python train.py --tie_word_embeddings=true --parallel_block=true --init="normal" --init_std_down=0.0 --optimizer="muon" --lr_mult_down=3.0 --train_tokens=635400000 --dataset="wikipedia_en"
Each number is 500 + 40 x the weight over its row's rms, rounded and kept within 0 to 999. Layers, rows and columns count from 0. Numbers have three digits each. The size before them is the row's rms in percent of the matrix's.

# down: layer 9 MLP down (transposed), 3072x768, rms 0.108, rows 599-658, columns 528-575
# up: layer 9 MLP up, 3072x768, rms 0.0337, rows 600-659, columns 528-575
down599 103:487497453463464568463430474498529482438511474478456498522531541437473460490455594433539485476544555475479539465446504483553525502482508565493439
up600 111:513473506556461457481420479548448444510502529480533397627476481488499487508545465507515524528425491513533499490441542499521498457452510464469513
down600 105:499482420501519477533452478532450455515512451450476487533469531502574486481543538490576513556451456536523554529547527498488444507486473524560531
up601 096:555454510433497514550523531526450530482522488475504539545501486487418542475452511492486529590518516517563509520520446528497518552472517505551483
down601 100:453482491488541547527484482501497478491474510497460469447448578510454456476550480502526497526539493557466480488446531479452464490473555530475463
up602 103:535482564519517464495550482462464429464533505508537501525517497458544542530436501507551466469503545592528489515510526553457436460609456476517522
down602 100:530514547479460493492512432521583498497468492528490486552474528554509529487542501466478515509478416436523541557425518509531481520521544510520495
up603 094:533439536488534523406512540505472486475523528541448474428494550513568459477445495513470585512495456540468499546536504544485414542476511580492520
down603 094:535595452526462535523535469517465503529449501541536472422578465450491462474447547512449449466455447459473477503535494502511488484532572484488461
up604 098:481541517521542574533461459484464557483525439499443466499521540490465515515561584514481478446519527502604490568513465519467454521468397553535543
down604 096:516530483466492534485415451496492528455541534541496503485461476504456456449474495558517472498494504502487533477566559485412474409479544513451505
up605 102:514574469462618512456508540504451460498486461513537466509547495478455472586528479469479559483478529495499464497450525505455527495463507439523470
down605 099:421476504499490507566505507543492569575518448530512487467524530498471506499537478582509540511479510464494464462502449456508480569433552466533527
up606 099:445515447458554550498455534430512516505507490480522528504570566529520534477505502502486533488580555493539502503442560451418521454576533491516436
down606 105:537503445507511400511480455455444501534512585486461441483477470526514483533517496553548493474439489513473510563470434479503518534479552547516430
up607 102:512463444515503479538503524515580548529479421518489539469550489456518467508484597507495521469462488513495490495497455551489485556605479477479483
down607 100:514532475433515603478474453487542512483527515507497519443453548500508537442413514543498516504495510503486542548554466497496523532464438459504465
up608 097:520511505479589468488516514507532499501456475528493483549589495507480521500462528474582498508504422583567555553514466502540482513570566499521520
down608 097:546520505518378443475532464502494436449489553442450466465446446506516547475505532503474508519548492446496569521446414516599440494473503463500510
up609 094:437421536469457494432525567601537458536536472433461521521471490505507452469456447460485474496516501467493548446459495548525426535446523513481513
down609 101:529505558443445543551542402497570555538466475537537432490575445552445441561435465490471543523463410486541505478464509524482513536480504547496482
up610 096:562454470456480535602548561457540515452522489507513530424426448494463519448526439490441506602519504519501520499530525535570447554578486528525563
down610 092:561559476523468572445446557543578565511482524600494511472594513513506447505526537532461435487509520483454435489481539519483535491418475424510563
up611 099:470448537492618516527559479561457533463485500513501489535516478458526469516535555541506543435492429525496524516555490517541606502480507467433500
down611 105:638519482427483523524530511514525477464501548549511543490519448542476445571515501467496543531497483516510517543496534474426472509487448550645468
up612 104:511437511524445578557515520519565434474483451554494518446566528416485509444481507531521485550451546488506498494496486444485499464471552466497503
down612 105:424446527495587451490496497558501457503508495481531432460513510528573443546530450476427534512506479564438406493556518369492502498407542491476507
up613 101:386528498517488515497514509521566543548526505464567463468463485579515520513484524504475491507448506482512431500559542416518458562494519535443483
down613 104:513499508516520542471480545452519473472558480517579542489465563534565500498488490389464503475475548460474524455506497495458481451506533524382497
up614 105:539492530546531568484487452445523503423432485461494497503570556501494533540420468513495486497502526538497452515463498498488535524547551534490395
down614 102:472488574459448457456488466469523496485448445433527465484589559517454563556525531472430491490467524466540460456498520487462581468500523484491440
up615 101:418531411480540501562492441479559473467484481445516478475502512537586512438442522493414513559487534505507556529520448561510550475567477533468418
down615 098:563485495470462430485455401496497471540593559546533501513527443513456473515497496496457556572528517446570525475474505493439510507532494508492494
up616 094:477587504498530462440476432462484515519465513494473504526491449413510538528497478516429499509514491540485391486484544540424449450518490494569468
down616 094:501508502495558580554603516555475469511425493476538419567495539441523472478527412460492393493477442515501518508520561522533552609504518487506498
up617 097:517582535483462464460534508516571536492428492524455514501552443498479473484523508475494528570448451537472458493495475525502505434507489509578512
down617 095:519542406507492499513559471540515481545511531496531506484513496499449531534503526475513460496409446571468489477529518471543516469491507521542522
up618 100:510530485526505550469538482437525431467498454427486523426526530529463531532537544503497529465546444486519496555477509467489456484508466512518442
down618 102:500465538584435533526474502466497483522468559471488456461464543513542496524477509531471513449464563516466470539509481450479451483463478450501425
up619 096:564569507478523459464510477490460513516510478614516542424510490481460513583433525496501440509499513426503476495510442475448485510589548487555503
down619 095:440464517456493553526519499532445473453434531466515448578491537451519463473492461507465576490543523483501510485525534585447514498458433478461497
up620 108:546553577493492449545465525489531530454449546540517487502463495535533539498555531428486526530543520502507498408540517554538501453496428488461512
down620 127:497484523541585542572508455506487589545522498537468443514475499501542489536497552497521503521513497408486414558492456489504568516532424536515511
up621 094:469511526484414472467520463529478598471505533560491569489494502482462460529448511499530533530474496506523594461468567503505469555586486556529488
down621 098:483460540489541490495470436541437462418511486530511476502512496529540495529490533467423467538495519503469494553529463512479498478502453495472501
up622 107:492466501503487600545444518476550509493501457493582501497440503432524503467495467538475508469579536552493521593520483483504497448483505452556559
down622 101:469505469488495515481474419549504535484555455560510481510547427492529518488449525484559489465515551504437524578561532488501512497445499559573538
up623 119:543558542482509561442501541421467498533468433512533523558497504454543536505454512484513579491494537521451547481535511573477497540477503541460568
down623 103:467544484484507526424479423547517541516491441554511523491454520466529592393498475596522513546427504568476561412460468493481530443503462436615412
up624 096:591466525476494504534535474453558524419518528461504490480563493522474506503500566494466507537508572492496499444502486518497505507511528514436525
down624 106:521501497470511495505530513541531472471516498536493518518505501475540429475469479463447524500460549505487507506479486501449469522528487473569545
up625 099:554527549498506467517483518516463476500522487543563424526470566495514540543517464480494539496474518476539528477506484464469545449563595517503495
down625 103:536497597487515511487533459514470520421431551586490536558543463494471496528487415465451547485447523535521519477540507509501528509449445511461510
up626 100:481533517553487417550479486461481475475584480447595509431520555498545392482513491552487515465477576562471535531460432406489527537457457515524515
down626 097:498477533474528491460495467473529475540477498550493477520472464489546493514488541552562506479543488458519443506458506543478495469475500532540482
up627 099:463472568422518495538464521473541495465592504498496489529480431503501464536472552524492544534504475482483498472482513483517496519503444469437460
down627 096:504401513517505466477519436496409451553416484520495517510570487528555525523444441474542471494503504477590541455500536524470484560501551517463468
up628 100:539528517493436506468467466462502461501433506528514351510469539426481558480588510481468520461499508499504533525546535490493522510409457550470463
down628 099:528472518484555442483486542433479458457504518547546546473496477479547479474423472593547485518426536482514471462504472500483421648591488495519559
up629 097:486434490519485594466482530550486499500479506458523476533548453564509468513521537533486515466526489523487473497518529519489540446497536422463534
down629 102:497438562476523501505532535513473490518485447532521515467520457520525500504544492453626498453472490531548463468519452523428557430492522473454518
up630 102:518483500494488551562474455510517530547514484576469446515519508526487433533537554473519491539513527487455441485530457536576477474483491490491516
down630 098:476432531494449431452478532465497498483491483493526508506548509448489504473531509461453498529490471489572527455532573465578568539491515487476495
up631 090:468428577457523475450489499515539474408391442454516534494446451545527513459498543482488448516487571530505558478584446470527521493490506402492488
down631 087:438481491543491500520558536481517429518472482533554452511505485465470470510549530472459538499475523497415413495516566560472404467473487504546469
up632 099:576467475501532539538494465555492477517541528507450457518452506465493509558428486540457556511550478471397512538557464524557515501501489528527569
down632 095:504475475525503484468518486455482422466490556518541560449438489556523536471497531541510409480478518527549538501454455492422501511486480443469452
up633 098:448525513518609438507524469503519507581537489478497502512506492532516454519501504553492504483571527494555517447531486545553507464443518469474514
down633 098:490598555479489452514554510506608508582491501470449539468484521526535460512527502507540562434453452475531516456501507483483450466499518467466525
up634 101:535552466523507474431528555483483432476529483505496526536561475474540472476582451509547579519474487547479517467504499571546461486484556527466568
down634 110:461495472479544490460509533462505517462486459538483443435520480467531509517452535490529522535529509465453494456512523483519589396522498467446506
up635 101:468443509525512497408549532520552499567465437522497428509533568508428523525446550501509496482501412475485449517503499503521471499492573459504450
down635 107:475498481485463490512492530494513442478460432422491485451496481511548507555510489478487515533485484520474466443421549502563536473464507532491484
up636 098:481501498506467484500492502488467517475426470496538427565503524511484526494495472576501515481454499481550500502459377492496477456485497528539607
down636 103:459501446471547524505493525504518450511518480489438442481533444495519467498518522482475524492506538525479512512457462522500563481520477520480458
up637 107:568465509476422484458495512513510524513464423516508522537459481487467502515453540507542513469504467554497489490529543511546552542559504500509483
down637 112:530491566434450520505550484496581551532435447446503486484523454508485453485571495516526462508446477486573529510531472498516475442542504545506514
up638 092:510478447447458429516473542531479506502520454458511527574428545524549530472535509547496516513538467488503520508522486485551494526511532421567580
down638 087:460486536481591560521480499557533502485482505419472531508494501542500402545537523492490489524534576473469495498415526514527554478524489407469546
up639 103:553503472490528504486476414516438568481457517448532592459568557493517504601465512448493528490533513469484551425472490494521487552513513611472436
down639 100:471499446539434501468505544472540472457523434526454458535438530475545506515484502526493418459469508573482480501530493486558563507546481495549498
up640 104:480500489470521395531437575494538567464481503508461534517521528453519566535480453518545572505436450548482566498445543483528470500541457504486547
down640 104:574520484500469489476522482489513493510454436512499552470573477542504499542511510583544519504474515498518526522481578452483516540465508487558552
up641 100:513488451553458473463476569495494515576529430450521487524462581458490531468493541541427495549527431430518557501533510428540528450532487536484473
down641 104:537409468518462463549503442469563523527536405537476438494464529485468521478500538485526512532478506480468541493559524514597548457538483477486522
up642 094:497517455490545548433496507505557502518501507507504446517463501529486541518492434427466472520439469516517567521599543484511479494454511480410520
down642 091:461571513528492485508437430422507491445488475533523585544521539472543507435487443549456488504552578492501494484572452550548440530487527482487588
up643 096:557517531509458490456580543508481493504559558457464560527493470405542515535500563495525474509510525542586510524473470576526488538494485545454479
down643 096:563495483528500429495490485513487490478525551502519514423583561518375532536485548536550539481439430564551540518453525463546469488454471488477515
up644 098:485520466518451442472485526400455512534457541545482571533416521499482572517471486542501534464457515489477513534486515496490521458482538517502507
down644 094:455491518561531479496502545550492470545553547493546421462460474511485471493523509476462559508497524461516487503502528479453476491489589449552481
up645 096:511554574527471498517467472479525441488449489485505556458546548485488530525480540419498489499513525488519495543429456555528507588475510480557509
down645 101:417485468497472522432518521568506530527491523409462470517506554456516495519519453489497554476532498465534503510478576526521509446506517487523502
up646 091:543532555542529502492523496520451538486476568509461495495464567517488533478473495467470565553520511522524455532552530463529489509442473563556494
down646 093:559462538485524484481500534403477446522512516479437525509552472525494457427540503503544529419523506474501501449528411479438555607438464490473549
up647 112:527479572483510495529563464508550565507526511507490483490523519490515557542524508566481505507528452526575512513519495472438522483527537536508506
down647 109:470507488447470519552475507549553494519482521543550589530496491537467466468560591560430457476497538508478467466523494512471516487509498469482523
up648 104:487518542553508484469499474460470496530473487512500488538544409536552529532493565477506479532522473432471512474496457542541521515515452533523557
down648 106:532556475574534528484432441474540478474475479524481557457494473554449567557438477416543417516501518509483494516447523495562419453437477496521479
up649 107:528527479583475535478518521449532594481480450453505511487481437527589482523538523454452538532521563524520450449459525477426433425545513473511520
down649 118:550473503474528476486485540531579537490499520516472534445522537492545526545490560499505447468551515477466501530520454502466469447566584503560433
up650 097:480430489545511488538544579508522492510503483493524462502489450550444493451521488518544515462487499500509522520466527478514456463430510562412481
down650 101:551503496436559451463456504599463447518544543485563477466516466518514506507429576469529492468512538535456515511531472509536555541429508537519511
up651 092:513523440492501491465471514474469507565488518530521560541453471428446468485463500474498569502494516502565491510568467465531442469510493472511491
down651 093:489519453566461488545522548475532553458515418473511489458518470556475573466496504466505525467518546440493562518448570558490453443547497521540462
up652 097:538535496427448501548535532441511486493432466480468495573470529480457530527520518534491581487427532539605547518512524467468456495545488477496529
down652 097:523476520522540474549498515506474437505469537511437457488479554400550556528471551503474487461499495537540469500480472480455494530529468462500584
up653 099:560515536503534571549446434491525500450509491502453533466517511556503460485550572416537444520498522534518473468497462526475526534543498540530415
down653 099:493532490437530532464427481517477452521457522559458486502476491483500477531526578574459518512550447503500456550523520511508475537479471457583492
up654 088:463566484493578527509562458514543516549550493490534452492490519493462455514564503541537534535510473521570499455436483507458422499505464540531518
down654 088:525479507426498492452500459465599472494429483519532466495477500417561503516492507488515595499556519456507562513530505555471515519500489482477439
up655 092:479433435498462529493550518490513478528580517452495496532480564494523492524553532517464484596472488514478475529485533511525473526474449504464445
down655 084:473441497576522528516472462508547523475542505499478504505487553497545446513582524524463419426505452570501442502474533523562541524480506498564465
up656 100:552505530613441507521513546513437449484424441520538479565456554468444428478504591550521501476461454532588452521439553431506400539494504550487433
down656 106:509519515482542597500476471499418496478578458547488485499523449524490559572524516523499484552485532533516433507464500493429491505550502569512448
up657 094:537416494528518561488472562431498505491469533458486512511555494444513486541416469534477517412410526501498489437550408563464530482449496497595546
down657 104:458472470457525549476536556525487491483525458447432530462473600455597506458450502511534547548470515508414441443550565528577526442475473467457500
up658 096:493562494432477489544518468532501549573509515538588513484440437474469483484449528473438465479527467555547510493509456613459513456465517492424513
down658 092:473553494562498454547497502513540445564532427541493519458515515533447469480565516516519462583525472521449509483518495495517527454477479505512479
up659 100:517595494534440547492479519469513566514480469526476501461470473571536451496494468465480485488490511535469481563489491500443474489563441491394403